{"n_kv_head": 3, "head_dim": 64, "rope_base": 10000.0, "rope_fraction": 1.0, "bias": "none", "init_std_o": 0.0046, "optimizer": "soap_variant", "lr": 0.00701, "beta1": 0.95, "final_lr_fraction": 0.1}
Each number is 500 + 40 x the weight over its row's rms, rounded and kept within 0 to 999. Layers, rows and columns count from 0. Numbers have three digits each. The size before them is the row's rms in percent of the matrix's.

# layer 9 MLP down, 256x704, rms 0.182, rows 0-213, columns 576-639
104:544504464521557522474500491424561469617494476491515457517498450485518481563444532483446486544525484469531505502480483463551436477522525477479577527535507492583473496564443494441448472542507455
105:472452446508523520556474536532483494488459382514465527459578493486510465483430473459543463540503509477520448495505478493432520482504495538440511488447464482530520500477521477486511459465478547
098:471532542535464458444431478546495481459467449501483512476499547516465535485472567469537543433450474509527485494503386493533509544472480428514612418445489558513549498445468566529461536462585517
098:461437491453470498427468463471530538482389544545435584497489486416484428473550473506465479480477544474527509511546462405465475457485452537555508451481553458463453519503543539498424457505503452
102:437516497600537516497491519474517453549506482528544576523478534533482462445490498476469530513510491438512475554459544395452496453462462503569500462525530546486537450558598504514576460532530568
105:527548494539567560537479452500578518561492448475467481466457526501455536488520578509525530553460513517495471482510525472483508470482499482557502488498453519496511499492489471505548434499565463
103:491533501504441486533531490496445517547607512483496523535496397498485515542486487450540512557437543478499535529526520455459526518483535503493476448442559523465457503611439473496476489476552454
096:484521473509502473501506479483537531490456478504414459481503494506507495433521499519516475489490442577527491457479467588466443564576519490469485421487528475512526519533431489554479505461432567
098:455466511503567502498452517562475528570486435500470466486472501545492521522507475468448454476515464519470535460500504522509556523485601565504471585508384525478455464460494515455545591515464461
098:554516508468491487532427428579562607546486580494454530541487545479429442463495543457547532539503560495577547554486445478440448467524493481456449486517528525533507514469527483550544549454521541
102:481496469354526652503455497510539533499481465458502460490498424497492493464531530503493430480531474505525460505479520468459461478490498516498466504464498468490492467570474514465492475483502485
103:487401520452572458463569491456504477527493457545423507476505522503505486375495487558439489489536499453508558514562488535541518532491487452473495569454550436529467502488464448488500521504526535
103:396499475469446515481486498518555544498461511528522546460535479429529522434484530495539496486489488454472531471488513568492479443410525463535515480520505526553394508515490511522470446496471465
095:508510584519503517548476512462480545530518437508512434500442520509521521527509434509546479498472452495437474516556527438487544465562526555545504423595581503525475502508491571489507473432485466
099:432557499535545464540468539519476465478462493488532472500453544480508477485467473530484553501509466437498456509434545487497512521523530479575531503502460485513493559490450531449465494396472572
103:471555572533462498467540509509539444484447459501489497466475470535506515482415423550500465538495462564503524548525542621491498521509424556424471536468493570526549499587500523437469481510506456
103:500460478489485507489514573454489486516428543479534532563531480559498451473518488516524536480516466533465517427499573489563507417565522490535478522484458560462414468485531459565496441514427467
101:530444518471522545466512580534488499482524577519513528521553484457511516452407511543578521548529457511494514498485486535405514548571477547574478509525492486504447578489555495528441530478414506
100:482569493418429518531398528485517496499472505522510506532582466566526449496528535429568464480465451512470438476468542418481456502460558567497533461466524516541555510495452578486513514528499493
096:469513515450460433520456480454455571487464544474521547555495489415530530515595491529505454484478486495541523502501515525536483547497534499477485526497480450508520451476423569521519457517531530
100:557530533512515508523530451484515508409537523551474504533528455478532522446525518482562484393525542556576518500497510505470562462468437504564565492544485480514471481509482503501519470451448462
103:447513423509461475552530504531597506527408510452456505521522468517511469596519461515415584552522504445506447454496493459493489527485512503478449500458490486472471530563531475451531570541497467
100:515498551512572437538408481491491524466518569492482401481568556483509471545476513540481502460557452516479509439520608517494451571594514432508524478514539445423464512498527537455505520481512488
104:444476525502480519452477568598453478507467539597460438472542456560557450541522583470526418532484536481590511531483461453487414501507555523548457487440576517490471532481549546527430499542501498
100:445577474512515506508499495550515459560533506482498465466517453490500504570560541485459445531514513549476512550486507539485467473462515496469431475573477501537458512499543474554470503469588561
102:467429505514509558570491531383563560441496550440523448517463556552445465461537487544476455482464492518574506475480530462519522451532486552510497463511538476449508552535516506445492470424500501
100:488424460522463463533457448534484517519463493562500464583493482550504540541513513523488422480575475429607459506477536502477555518496519523486572525513546506446490495535462566481537556451539465
095:509534556492506501481468508493442541484507528529472474542506450484500503518399530472537604529525517480501578514473575557442479475485447486547590548492462511505496551457503482532463552438510517
101:545565530463518504454463518546497503582464551527501457517463507575490462532506546473613559513562512531530429549502493476525502521530507535524424482438533483478496540558492578551542455561507506
097:486453519504455483493467505512473498449574510498468528495495467505565539527428521485544503498493515408545472561446512515503520473550512502505523466454484552518537468545447582540434485518512533
096:520505471482437520487537462409489468442441492535513507501556478513530523543563528452477562516460519479501515493505460522447455509592477515457508424506502550458476522447479511465509486491525486
099:507469455483495559516537542528436483472548429480507537519360480518476499493529508542492500498459424524493502528453510571526545467516495392515492532526557459501485480500525516537486455573553524
101:488472575557523563525463500511510557551506505441519435544481515479446512551492530453488493481482513419433495441551558428464511522505496536545488517588584479579462547421459560572505507530560477
099:517522494476521478524553533478528499499537490491492461552577471525510503568509570527510490517505468487521448474452399506474592524456526530563442518541483550507509472458463478516517504489565436
099:470539442565536517474497459545494501504530445574580524490424465425508502454479486510493445518541463505463509540518468537492395525514561554490522530480507493537501484479497466485500519541534552
099:514525522543514595490544449566502449500512474526475553474508473558499537512534530408516462524519492534489524463567517508526477526425452538535523488537526490480498467487533555459449499444508474
101:490535549470431437542505530500506511416514483461456484534491498509463569493474414512481479473463514565484433519614469539459513584523462582492504574385475442628608464560494490470518422505461525
097:517539501544460484451474552554498518554541478493459449438539466529543556503506528443534500490506508494455559522515555455422489493472496509521472474534456484483521524505517518504492516438494527
104:540554457467490455498478484523520496478595536522417494494466504574542492513434580466504500469511533471433469482529510435460526592474520504494460473472489496486494573546500482526611500514521502
104:483538517537542475439490466444527489498528496513511547553506441585487440537526579485543469498482478518502465526512520540513445514461519485452536457556372473491527546483499532535493561540557430
099:535470484546484493515431453527527437503484501431538506458525549513514484552500468499473545508606471549533495423533559521420509475468534484507523505520480578441550435462484515510506503476443531
093:513481474568493480460497501446463469560455443501491493471483508517481484526451453506507536485416448528545427500535495413508488469483491464492515596497403447516553494437488540511526486548517560
101:538516560500514494392501426486558504502481416461477555488554461502567449516512442447438502567551489430485501528461520431500558538579457433553518542473486464436512504560462448573521503420534496
096:426495424486469555529538506488506529484505456483542514554474471493480441511458504541528547447528485463538490464546518516491488530501505491510478450461570475476485456511545511493439563482458579
097:505459524513558535499458465505561444529527483479458535468504503481407529468571525495442530535554412521552434570464451482501465497538576454620486486435491496503550508542504534496495492530524480
098:469502526491505479438465470495468506545465515501551502527574551467442425470498470472519465423549485497447583509492460469492432552531533537457501408551510468503516500517493549475496525529451475
104:460560473548494503531479529537475523562433527477473505538442461515451501497573490473473539559484501478560513479502437521570492483467515407452488492475486520483446440524550505542517477546544471
120:517469494539559466568491545571479440513534536501510535519513467494515482471485471462517465446509520542499513430511478535512518437438473509526478516422494501485450417416579472501450523503516452
098:488463482461476420491391513513533498521499467461499500445503502504436431464527558508514577545465471567414496534458458459508527490484513520509476452442506459525461520586539441534491551618469488
103:493494486549490534620442460530549476404552498499471482499508574429528563530522538463467521500485543561489520495472474495460511527521482538478505458506567479485510450439461511554474433479612502
097:557488528560489519500567574490575530483522459520457451504505487533521543451467472432487494535449420469519549479507564564522555509499545492474488479451431526424479460507446513492543428510547431
100:474502460443504509482493525632484596479479529516506482538482449526477523489501536458515538513527565396490469527506516502466548560494464560530503506505483502518461469441469506485506534546525497
105:546522475480425542492462517545464463452568446512539438519548513474478480461495496500526513457552549429506454566531541415513524521589466568483588491461536501493516480500432534501393490566416469
100:521534511462503558504520533541474493510538508435539521475502450524490550498530528512444512541541531489437530469472417487487454559529524505525462462541464550525547519461482515465457568549471424
102:548459548492526512529486447493500534507506500463594550487496463486528454496500467475520490433499509542515497466516528547446521503483439538506479446574600474521458501538519508446520426440534501
096:535450541541474521532491470509479502555482511561510461482465505482494466473468534476439540496493540476545442526494480489559462505463498454458479582533519447444513517478496450422480462587485501
108:518512551531570509562496522504525478444576541590455417509579490495452479443467501507460467479538500508458454492461510462499405491524550448412462471482509515502542483470577494486537441431511464
096:492480563523568479463505496465452515494483490499489554546418519531482537491565530463491458486591502496508468467477527562484490467506525571527492448552472526553537461467484524545542519574495548
097:489515545486423454484540454477402411539442527552478470524531511481452464457505551493512542495430489575548502467574493501508480514561479483548533505474530509495449525485530487591449425465575515
102:454521483472467496481486478572410506392517513468421512494487377512473507504405480490509437480527520449494538490526438541520548500478546553564430527542486483489470492432562513524575520475528457
097:505465525524537530538552507506518557463494458479477497441521525455475451538456491477495494435596523468502501520537445529417462428519530535537488546506441532521556531552513584519522461500498465
101:521442486544553528454515586442534512549396454481496447493556427471502476552407534516572468496558482535469528485517570606475478504494492515485525497477545461487450472496463472525515548504538493
096:492494491473500483475408489484506514525449527584501517396523567457504461512438532469525484458520501496534505502452466572530520450501442551495491472526463511552494509491546472522500490466492549
099:447512475493538556509448524425441496558501559529458484502450535466569496392455536508501540438521430446560506508403494483480461481478514408488459547499506503517427453439479472479416542389506436
103:521473545553502423549564548498563580457508470535514446429480543569559470558469481492481499495492416450454532585486490563394526569497565502501488496496509524452543546491519530513505511509530476
098:455584425473428488461586491507461513536500499507462523535520530461486528523557480479481487500553493502504487425534530536535543522512542515518469543471509503455531488535478466529426573481535470
097:486534525466518527557461481522485501449559502535503485555491455472523418494449511503480497492472526541567582488513508503565437437422489552500435560476539471502427450527485554449499470519561538
098:553571499507485523550462478511557385553595484567542534516458491483524480536475496540529539526493507448520452523513501543511501480484538540489479488440503530526495524480448509514575472508464579
100:588492515572437512545546429488544465463478472500477540573500570472537548493470467612459515492532528526533448483518519514541501449571490567512434473501506466496483519450518480472452447495442506
098:516413535493568510529512496527467561511441512485545481579510514545475489444475554529493582514495449475444486545521526499472549548550480474468460485522473452476488487408544476537568439455440529
097:542436517490506524495621454488496530528504540492507521502507496479510578537484502512456491461458452500495518454525459517536575409548473486486531495480491513481479514494546520417517477462519509
103:499491536437481464477521541527511446562475477552466524569492484451507536576465508505490435501507509486446549503474571544399457464479447545489560533502497542514508474489547496506530394522482522
099:533518518553498604467506446537463488464534486506497555502471471484610530511443501580533514480507524540520512456433446514497392471473465547501475494539472488468457509478469502550504432456503507
098:513483514524458528473470454476540518488477490452469521519543548454503463473526537548540430532536499477508495539526517539453464542486514466473483475532558506531489484426541566530420515483464512
100:421506467448510483449507548547518525423447482530450517436478425500558515526461510555548547478568477491541436608425587485546526548527536434536590525513501529450496498554475465574505526506554495
100:530457501447495501481538464496427435412482538599505549428524471495487480452512548501517424527507528452549506596496501543536516416546531562444545503530508501473524513489525440464528542474472480
102:516520442475453527490489552488460566506462508545527571470469544502483564559528532525549518503541448454443550478484484547453467413561503534507485442480503500532508497530484452532465536452531447
101:493559556478488502601466489546541517440544554530499469565486492557456491491469499536504515510515519470441547514503539450477536425524524599493494496476563553433534547568502441477483464465435534
096:513449505486456444473500478494459511533415543517512546446456475515494492494501543515568448511482498534491446484476532516511533482523469520415483458521446555512498444523520498504509482508495505
097:433432524460468477509535495523483517436456527534543599474556464484472415511543528512505526365520533410501472526434514544513504514568531527548439472498492535478569482518454476505493587483452457
098:544509517597550510538567463491492541428486528450567551512495495511562455475535463524503531488556534488495501523413482517554481434508509500448527435480445494527456489498438520495455488525424476
103:542567471489465478435551544526513465465483511448474453525556530493452488541407473471468524593489473459540509529514492490442536558407411450480511532461524480477449457431499518520501520492517435
099:386518486572536509521523462560510532570568464516559534456521495547533521521536449487450538535495528511548487485544516461567500457516475462449452485475421477493498500498538462562551501596478553
096:438501562543491502468531570500520536520516460483441522496470533510539424516516492512457457559511557505506569435453535529534542503563517515544468505454503473592435516557499582489477534450501422
095:513543482495532562455490548517538504474539454533509450469533440510548523511441520432473520531546390506559457537586518469444474492478544543520484518535508499467555486486587526553484504516517493
102:442485467568509512524524483516466519482465542510564542434523545601525530526494621510545542466498523516487493492483531508516500528532501495541540511478520540512473519525452443478514551568526476
098:487537545485529454487465547543588515530460510469534513428488535587495476505586454498518420479460561529479535488512517584565539525469518584479477477465514498475573504551464514487634531511505484
102:524443518468465568523420512463461501520548542456500473558522512527493458484500543413534545523514499486500466565452519517415486490448494464469435457477404450527465503523489514517415547560470478
095:449525540466509525456601449527468496440531600512543547530483469542477550500563530509547582483504551554463461517538526563464479479498504470554515529527474506480496508439497548501461447503441521
095:495547495487579502420556530525539515405506539494492554451487459545510531519495467492493558464478452474502486487479444569517549557500540462512501457530476508475533479466437580501555521444485493
102:428507497410460475466496545553473528443560522487485543445498441432500501571514453513507547585502491461491484492523454443502520490493510475492488474465492513469486506482480567499473433508515523
096:504472559498471589449522494413435482576515512483519530486489526467458485518539516466518494503484462537469501504539514515493564471499544449549380477484547547525560511493467494531434491480515488
097:537486500511444491516425481524537492530528526479525485549460497499454545521527460534506464582514547459492450544430568511502470426509524544453464506477502443498503482530535501470485518567421547
098:482448468488512524555546494496463560486507528537571486543488444528477428550521498448554506458564506505464515428560495490405486459490491553512509544531531493528503483491537498614453557504469542
105:545515422468517497529448517495472479545544495503499513462465556525428467521547490502482514468502494543516559425515496535528517542497535493498537512448540529512494435504487467473519496484480506
095:484494479454496506550496529486468513518473500559519581585402547485529567450465437508487479459470543587533464529496470525467544490506506543561505463500480473553543466449515452528522496501514417
101:506552510530539487563512498533491495487488485446517447468531521501485479490473447500509559495486410498532498536468458586469472500557444498487515563522492497530559529506441515520498491478529511
106:398408560538553567465552432449500512553514480481493533513519601477500458425465566476505572471502487519452498506430547527486552474478442453483544538485526526482468583447503407577517511482526565
106:530510559453502477462583521483503448530420498470516499500544441508540485485498523477451429542475485521444452474452499498565408458483414468436461472544463536518501502470481462481517535485487462
102:508530479529492470508509510521472423455487494545492506507539514469504549513508489533465492510472530466537556448440481533577447513546426501522542437433475539513542392500515449513519499530451531
100:488480430472439524486413460490544482492443474503586508528544552543494542469535533537474474510521572495485534422502513447497452507475466444464515535505517434476513508511513436476494507512485453
104:540437500481530455455456480442519495537509425430575526560494469487546582431518481516486530466453560578526407514522572522507480510518565429530481542494413423503554523508479473433444494541453514
102:424490498528541530523445458541522533530538505423408497533545566515466490568451441491441551459487462522554423578493474557533513512526485438511500530532473504467592488438555526522465531529485488
107:464535467456488473507546541521537499506452462423559473568474548513475517543483541480517438445544538529566539532528473478475451486506504490485528469477405500503518475560472447440507553504545494
101:471555457474558529487488437458463465510488472478486504505535514506473482523545465456506562467492493503515470467487480512434491505489503469489465458542537416498518483480482447538450544516435495
098:402478494406481506523499518523564536540515435526398482461579531517556556522466521439484456473486515533481542476427507511521473429542515463508545493571500536595458558511499474515480523471559508
097:572475459481567494520492466486499463449631539496517507538479554493475440488480506528525460429504461480483523424418570521470495471448434575483556516539531486579455501431479551503500493496466452
096:478495512502469520495496457463432504467492509542554501486512575447598482532468528501514498493574513511484431497446602466505535502477443554497538512516520521474557492522483508456451515483442449
099:420477519511375496505551475561430503495502484493483592493578493509566518495520507532533515508480556518539540526450498482497565480528498490530478481486488569541454528502500490522508490467440498
104:491535511521543495578495465495511530416495494506599511477518518458492544489488541537512477448447435470471518524496529441491499467475524495608504472488482553434512497558523446528478560478521480
101:444514496473490479527534464452506527506487511616526476508483437513472482492429482526537490431500477499505443542449448511443526478539394536487442515486485516448499535531506493506484463467460531
101:447478513502530554516500487540485477468486550479453508476510554573548485451468547459460497506481518510430546461410497451463483514425576471530477472574475566444503486561433478536496533500515437
099:452480392488494442528435493496521522581567509450497467518417485513512502528536505519505435523568498468494561560464482534537469533481514562486416483493523421488533549449544446495460453548472537
102:556405499568496463453516497382491513530530500461528458526489493518481506506506521528468443482515538482555498485495522529508478521503480500547494495488500439469541488530513506440470530514467539
098:446477475454475488530477410503523479519453495475467518490540502538509458468547565470548508563488562501450540498548522461425476507517475522553510567490519521459551515519502497534500462486489461
097:491445489497578561460526479536506545510463432497539514520461471472461501557530488508548551551494431513529511438469570506494500483581475468490528569488532496514518485526520594519466503462478557
096:503464515483467565463529505470554442476494530461516507498600425544456456509467532516486525492433546439524512574521524445440422518472457542546552466508473513542485497539497499434498501468493537
102:573515477522484529469448502543510552467482484465464493497542467483422495519482481510491506492567480519528466433509596539460383526440519503440524438524605482491504469495558460475510553529415524
102:433414491453481533499454503507501523512439503492493443448459474480532512533512515539534458464519546512512466480455558483467501567469501477501498477562478494532484499581496519573550543480440427
097:453488480473503444458444514464500488484455448466501513452527531474485477506516496473546527554476484484514568599442474509560465512503569508481527577492561495438459542434484452470528526533483498
099:486477552489613546484525474578567563492482523522440560434509476492482463583544465484517452463462503470504482527501487552400440551483564496477500488533513504483447440529511499469538456517477463
100:505584475490507519516497496509442468569463524500532509516451551521466467474529565535479570539522602405482492471469521517526465499510500458507475549516417482458496539526503539543486534539482494
105:538488463501496498497603488466443542429524538468484526498554524516519453486477507461496536460534484459530520520614549495470490448527546506493558437486504486459502466469512507493446593477558463
103:504577392452465473415470493499446570565574522465572458583550504441502512554456411426508426523529440506518461477444409411480441440528493500535455513556464476600503533450479527511549438499510549
102:497492488611542527496498505470512543556564518538515509559508567488503519437503520461511484420453454536456478452500514600517497410562500550552545500450583474514469594563567492546438458443454455
103:442494577450498485508495387595509445502428471573489512550507531511524521492519505468531493522488528492456519445526551501528501568475561513460483537558519480479509486487507600593492475460467519
097:524535473472499508448526447409423560488490558463480497484437435494541423486419543399506540460540563484521533480463504487492524506436549485525484531527498547504458554451488432594474464509502458
099:544536493506542484568500463560398459511561448488488485557459520463423547478494521515570459448510530531497498508511513530451535538441478517504512512486505545446544493494504522493479518545508493
101:513501402549446454466532447494462508538496523512470501541479454473466483495490545483582580539533534443482463530433470480498491525630483490568509449483481517505507524492516510558428532564524472
099:532499489500438545470522498525477454473490501516533519486517416504494541523537501497445486528577448484469512462497589488505449496491463491533533486523478515439466461426520593510471537477577491
106:545499467416516488503503526580471440560464451445502485540475562480539584523514512488429474551577524443482453480457484540465494466602453448483505536513445511534519486621538450460474521552399419
101:416478527480551494471515454501549534463504551430500500533493515492454405524537515438474564505571599491487551516403460480508494497518524454512510475536518504455477509535462476551496523442547464
093:549549453499498462476471506474515469486459552563436525538542461450522516512508561553526451427443492497500565537536623453443549487518571431528513479471503514509526534425418497531535464497487553
095:528520524500467539525558542541489496523453457531513500445498456557526455476514565457580455537538532564490421524500561463476436405477524539543441526600465509524518518491539534558430461526597497
102:420510456490522459513583553470480473566488563497425504462495532519553516579511586427444587501455400564477481512453504517474509458471534488523589522522607550502457526495523461485500514495533488
099:434445469473518478490447460507487475436544540529534502474505449532480507509516440477438550539536477524523498490471493480486426550497460530527476529506484495488506526485545483436405569518463532
101:480504471529444542535517486483510505529525491472564511474483537448511542385519469546560499550473539536561466512483501494504517585485528534502502520507446496517473571474459461537537534559541500
099:459476475481554427516551536586523500537452478509472525544476460539514581516501444507481558488468555572476516430479458511448455499462524528534476520538540561460494446497449505490467533531509460
095:486497486486509527491506499534504534570518481462557524513459505475472467537480506556498511464548622446493488517476504454599495557544462486533541604501562473507555482468510475560516516461433522
099:484516513470463573495518504543523542457458390496497476471503547541539475531492480474578479441577561503556510414507534497464505478459526586471475526480521452537534452461540441481581510520547549
102:463412510470514503513470549568443532421580526456510491494458428517512577549536442471462481502461504472488499454482498514645482466496493519532520522542520576525475457525556557437526455472493498
104:490445529501516512423479400517492547503468444525543587450599525575455510437545463515482554473515454512452507412509481514595518516502439469482539495586400478554452468529458525505569493523506392
097:478487515494522512521446475503423490470509488498534464487541522508554509455481480438531469494459589455554495547539573470569508489451494442460560471545442531580465501510548538563521485449557467
101:498373565444563513553579504455521503459462436541489535536567476438476530520504488489471449487531439526553471498484521566502490496479496561525479438561474503425445454452559475424411455486492542
097:540554468436570460475552516443498489463432554490438552537571531478478505524526550519492478497595526545579513470480455543507492449424438465493520462530498428539497501489481483502529543558564469
103:464513456509434529486465493537473518558488398434525410472594618514452515494470480501510576527485417449443559538534523418419492536461511615473521532528501492420470523455478440437529487583494547
097:439539498551491457469510549523473553495483480542434496536456475537541578491419537542463481529527515518489504446482494584500481557498500477551473567524478412538500552506393443437474494501487527
099:489503493491478600423523501520488501448569509572547560464512449491488570448554489474540496503525493547495417491431523549505457513487519503471553469545518512467562493486470513510493489521489532
096:497534529449449445405514518556519450465451515505502473510516533504447450489437526529478535503474467523452481546476484546536465463423502448438418477453508479542518490532471471502552501452469467
096:527472477476521496507513528476559478495497471479410518573523497532420598550568542518515554528447423436493599573496453506477452471452476522524518534528452522412455518406473480497516480495528541
101:502517509514519569460555568453530481523512473532508476488444534503466546549469539483525557545459528468456468510442484584511503509502475476518499463489431510423448493453482570541493525506446604
094:471557425415398461450532443543492417432494445464487563555516471544452474541518536478513489514483566512488522444531518533429536507463521545516549473513462539510520475454542523501497500451515550
100:499520568472529448450506461526478506444489490558461490511525510508516476507444483481365499480452512494532528536537572484411527507476452468525535502584522486455518531550435535477411482467466522
096:461517468450480510507528455582502516463468445462522558459495524494479487542536551484523502452498507497557443451526496508393532522466607447485550507524437499561517542572475580465541528538525413
099:522492515470576480529470492515479417434495558543461537407546503562570480518499488574523510508541542490512460499495556464454531505498495496524501522416571570550508453512439452429479541450493493
093:482450469517529531542472487525570518499521528486493547543459439503489528554529441501509469506508564528500500460487483504460514516640450454477543471553490457483547431479484511490467561481547522
102:521557479428475468492511423460516454467510553506476439488515445468448530499527438509467499499557547491487499453440494517525524501479499474528521556514458510529501575449494495496521511522515452
103:553417502455534477559501506453468501487526549489498483454467462461429453494562534564488439527493441482512533413407522458544531530457512520490524492428490488463524499488503559451511505538457570
095:439548520390511514478580510493542496458570513547533390554542416525500467415448486478501514504512471516410454506541585520423485516494545447516511562434454473501452517529465512437517479496511501
096:491497513474425484495521553558491440559530466477542505439490516493518459489504513457528483516490526448511505449540495515527555433496522528500470519525493474430469465543517483506533523472537483
096:506488559409432499504447512505500525492482490541424480512509491504495451484534549521528472448490420486541443581560452542452512548536533532447434480523513479459526499487466415493494545428521447
133:465425503505524480539593432543517539499475532510528460472521409519505487499468517519530454537523558493513565502491469476531521454516463496482562502439459531508466504545544503396528538537449510
102:561537549472524498434466566578470528468599478494472490483517545533536549458497547437446534473485455516544558559495473440484481516578498449527468462472537552538497522580537520483523495417447467
100:523498453426551483537484458498505534463438549534488466579493519479414502469460499542503500387433542529478431497425493553494547495526470527480598489547424464438502407443453535506501460561530543
099:579544446536466536499439495481506556438367523474490515497471487516431565543667454541372477444523598470518533459481512485535512542505469504483474490511475518462499488428444538430437494408502425
099:468500543524454530555449531472464494527494503523473569515504567448476528531511483507500442514460442549490482541530481479401514479474464482542521538512500483435546533611531511479488492450521555
099:512468475499444529481494538521463569490513512504496475505533524491430536461486467471597499533471489514563520536515542479445473554558489472499520476552496475545527541454548538498494501517473510
098:524566570548470489445450471497539536549430528486446562560490545473482469527533498525546471487416466485502558507504498496525513529492535539511548512514469426582433544484572479471456499548450536
109:479531449495467472532506554522562561464495484495562507481450525502541433516505452434531537552449443499461488585508488485391542429508472509515476398445549472503501465497499518473459477429486551
100:398489486531453507470472464502471461478504529545452508488518424537488443494532502520530566519452539517532465521560553468536496535470569433513564495522538452526538508501502564488466451500542559
096:458471510527499592443438521530477495460536485490452554463492466559590484504512479492515510472607535518426482490501508535473427548509564449444481479505494497454515509520470538525584576481611532
097:509445479493430573466493491478494467450582481515527490513408488513419500557468540493525477533537481505527477541529554503495484485452463516474438447465438541482522539588552560492526497605478486
094:602461537463471515444512482470527554497423525539493485482445441520414508528520460515501518467520520507525466552538505501529493474480512471509534543521503410543538523534505515516491544532485484
103:463538399480584518489518521548464472528482511535457494499449486491532505545480447566452492540570496479456488526479490477534497501518540508518516469513560451489445435504491497441391461508518502
106:467538515481442443563505530526465544525528427475395500545546470492507499468598528556455513522552522481572556510525560484451479570468462444526484545485484500485502538613557508488452474506593437
099:455440398507515519489506531478534472447416529530518515444518496589514527539496491486548532518559491498488532541609498499549420508454384493566413532538521466477507486526459503461490505486413522
104:498457505550544565441488558542548492543477523557561492459434497537540502533492523525556512564511554516524453511568555497454502498469484495538529465501479539478542502529486509485550484552464461
101:582486518483508484549544498444492504506499452534470505523513451557503522507478522486494502443491587614536439496556510490508521511500465548536529439477489505613472503510544513481473534579468507
100:540520498416535497518508485508461473482551529503476465515475476568448501491502543472470464551477417487477494536522505543490424533529550483500444523464583474509514503527481414441526489494488531
098:490500474387531520494492412542421590524474453487491500429451455448500474495538470560526476492445604506490504468432475490494410506471453512426526479487445452508466450534498505433567477456499529
093:453443506479513533433563501595550521525433486473538555433560418497521577436488537496534487460522464534462433463467489543491486444510538504513472505472491444492512566498517516555471532471529493
104:455490423518523468498528529467492527556513476560451498530459483483474482448437457511521534458535600537536507457503458579500412514358559469464564541497497466530557517477568557511489492465450468
102:501499510511538517321549454482557505499497516515456523504558490474550503546528645482602487556502413502524549435511495505484549450530508462536416549504516470548437496460465593584498491519505540
102:520516525459469527487464488498602465427498551492485534468496492521476457490488484526486484441507489544522501508514565445431503461520470529570509475509502478516547425476488571514520497529498448
099:538532439456511494452452440436517545503505555581511524527468538465531538524541426490504495515471522526469511547532439515557512481491500506486482475470540496497456460442488528506468432455490516
102:514518604542548481538438434516597524515506472525470523547439480480448504510506500519530519569390467578466508523548525426475528503460518504467501468516549514511526497480489574456534463544450548
101:498486575542489443586498469484458464432530496559537500452556543517480506513478544523516451501432519460512536512460548458487508497463484524420494475477528504517404540486532530542568509546488494
099:469504492520491476489539457423469534464529487424546508517524425509481514530443495413504552510521524459502534555452492410558530496491483465492507494465460519549484478521472517439512515497558527
095:557445484495477586521540545510476510472499475495493505520518462492570464457528494513536471426484520429484456440507504549499509439525505500500557529440514461457529487485533432522534513526533463
097:516493517446490522431440514448521471459558523571449557469496472516492535484427557508515562426513480409513508496529518500466510403445546576508518575513427544550489481512493529478525533522448430
097:513484558503500555510448463468500473530403409526486528640510463463560520452507496527429479484460524484504503408449479549482451553491432542501500468464454494464551488442478478475478472464511539
094:454509487568466455442512432514462483544565489444553427535463477561546531461548489534459459430553375518475503491490534510437503559471471458533527523478582446453449500511481473493533515511485547
099:454542534482520513517536480563490517509466506526508566496491462548511494542512459476460477543505522422527537557548506541511594482493480562493477524490497598510533500514456558521492441528499532
104:471514418453523498549509534525514494593530446514476495548459575515506508455591528540509417479547460521513579493539514555507505492523525502510448584482510483461447499528486543512413499481536467
102:510540495485524426475493509495473499518526492513483510518484475475516450494515484474555508493468531533525480545528520431508474525474440517485487403500556514551521469444483410458488458572475446
100:497467549517466506479568546499458414513448459474485471563569534487474465467499560561501534517486543515544519591517492525492513513418455470474534563473437501448540502515484522467532485462481563
098:503473421454529498501566444461508488450487492481492391528443429580564477482526549506462484543571487459516457549481556538501501509411521476533417514531424452495488473493541472459495531512506495
102:564474550482525423515462469436483398498476523463422435495419542490468538509515538568542425536491486494504535449483456431516459501541532542496533519478522506541548593504515492463526549480564503
096:468550476495448481500575400557424475550565495465552521519461553496528527561468512551537483409500561429510493482555497562520483436510499534481475436569530547498516496494530550548521519512520509
102:470453429473510531495476458496430527537483477433431523473427544564519494483523553508547517538477469458515534524520518524499499475530551554562520504503477494532526471549537513474528471470518518
091:438437474518546460536468420434539519469517513523535425515489447475511553509469449573477520524500562427559473489469446566521587468545506421510533550519487477497444483457498560486443462474514487
097:470514528499564448544527469543511477506463509552471483509463503533535517515519515538535527443476491506492526446490555497497470508524486547490511499531465423494484497459499508475462529480470500
098:416469614544546463444511515548460572598445524477458562512459523506456523528511494563452491466425515484500482512499434482476505478493504540524479537504469506537499493522462476555532521520516482
097:510485529480490532537495575498431545500554454526544504474480502507518452454534448520487505476440500467550485429470514477544512571499548481511499458525557546489507526454549484552559379505547512
101:502500539478523528464502561477496477495466492521472552540483463485461506548445454481451502560537449505522479550521524479498569517486552470492503539505517498475534512466515459494431505486516529
101:523456407566498395494535541532454499468477460453464477478474539483478475499506524526418513474501494468499563527495524458463447496490467540516422476587499496515459458494447559444498577519472548
094:531543454439545441483545499549483476449464512474517471568451485497525423477560560474494469453477474430474468419561461474555489495533526513531440506555523509535487471441508523583509495520589450
104:586501523526457501485520585540425529469491459470465480437519479447467562507485552467535485548472514410501542503549473490493543525535505444411462508446507572604426566502489472537527500508501483
102:447533477482508456461505459401506530498532502537514408446441429458472530440508518600486531430466517443502548489533469525491527450486388505611523453466446436525464472438534474485559523495494491
099:485518570497462486429520485506463525482471540528520449489523482549540505548564483466544539475532534555474471515528494521454530506509424428503540452481529483463501400557529540542501472507525548
101:507492438500514520500516546498560495519487553554517486513560461481521439491515486487469507527518533487525445530548529497507603509536500512504507531519487467520422518444506517513539511479574516
101:447435608523487486546536461497528458480449605501512518464469526536508415495473433584479472490464524449438520489495490572515429524479509543519527452443528537481474532442457579468487481474485531
096:432544485454478558515523509564508517496512501517536401532494437528479492405508538468557519466458512503437464552527527530486566417456524490578562547550491487478478479422489539535474541524527462
103:482528461519579497463504458520437524518485504465602471500450544495520538511490515468534445486493531495451460489588444450546587517484499476494475435520493538484501475476425418461449481556475468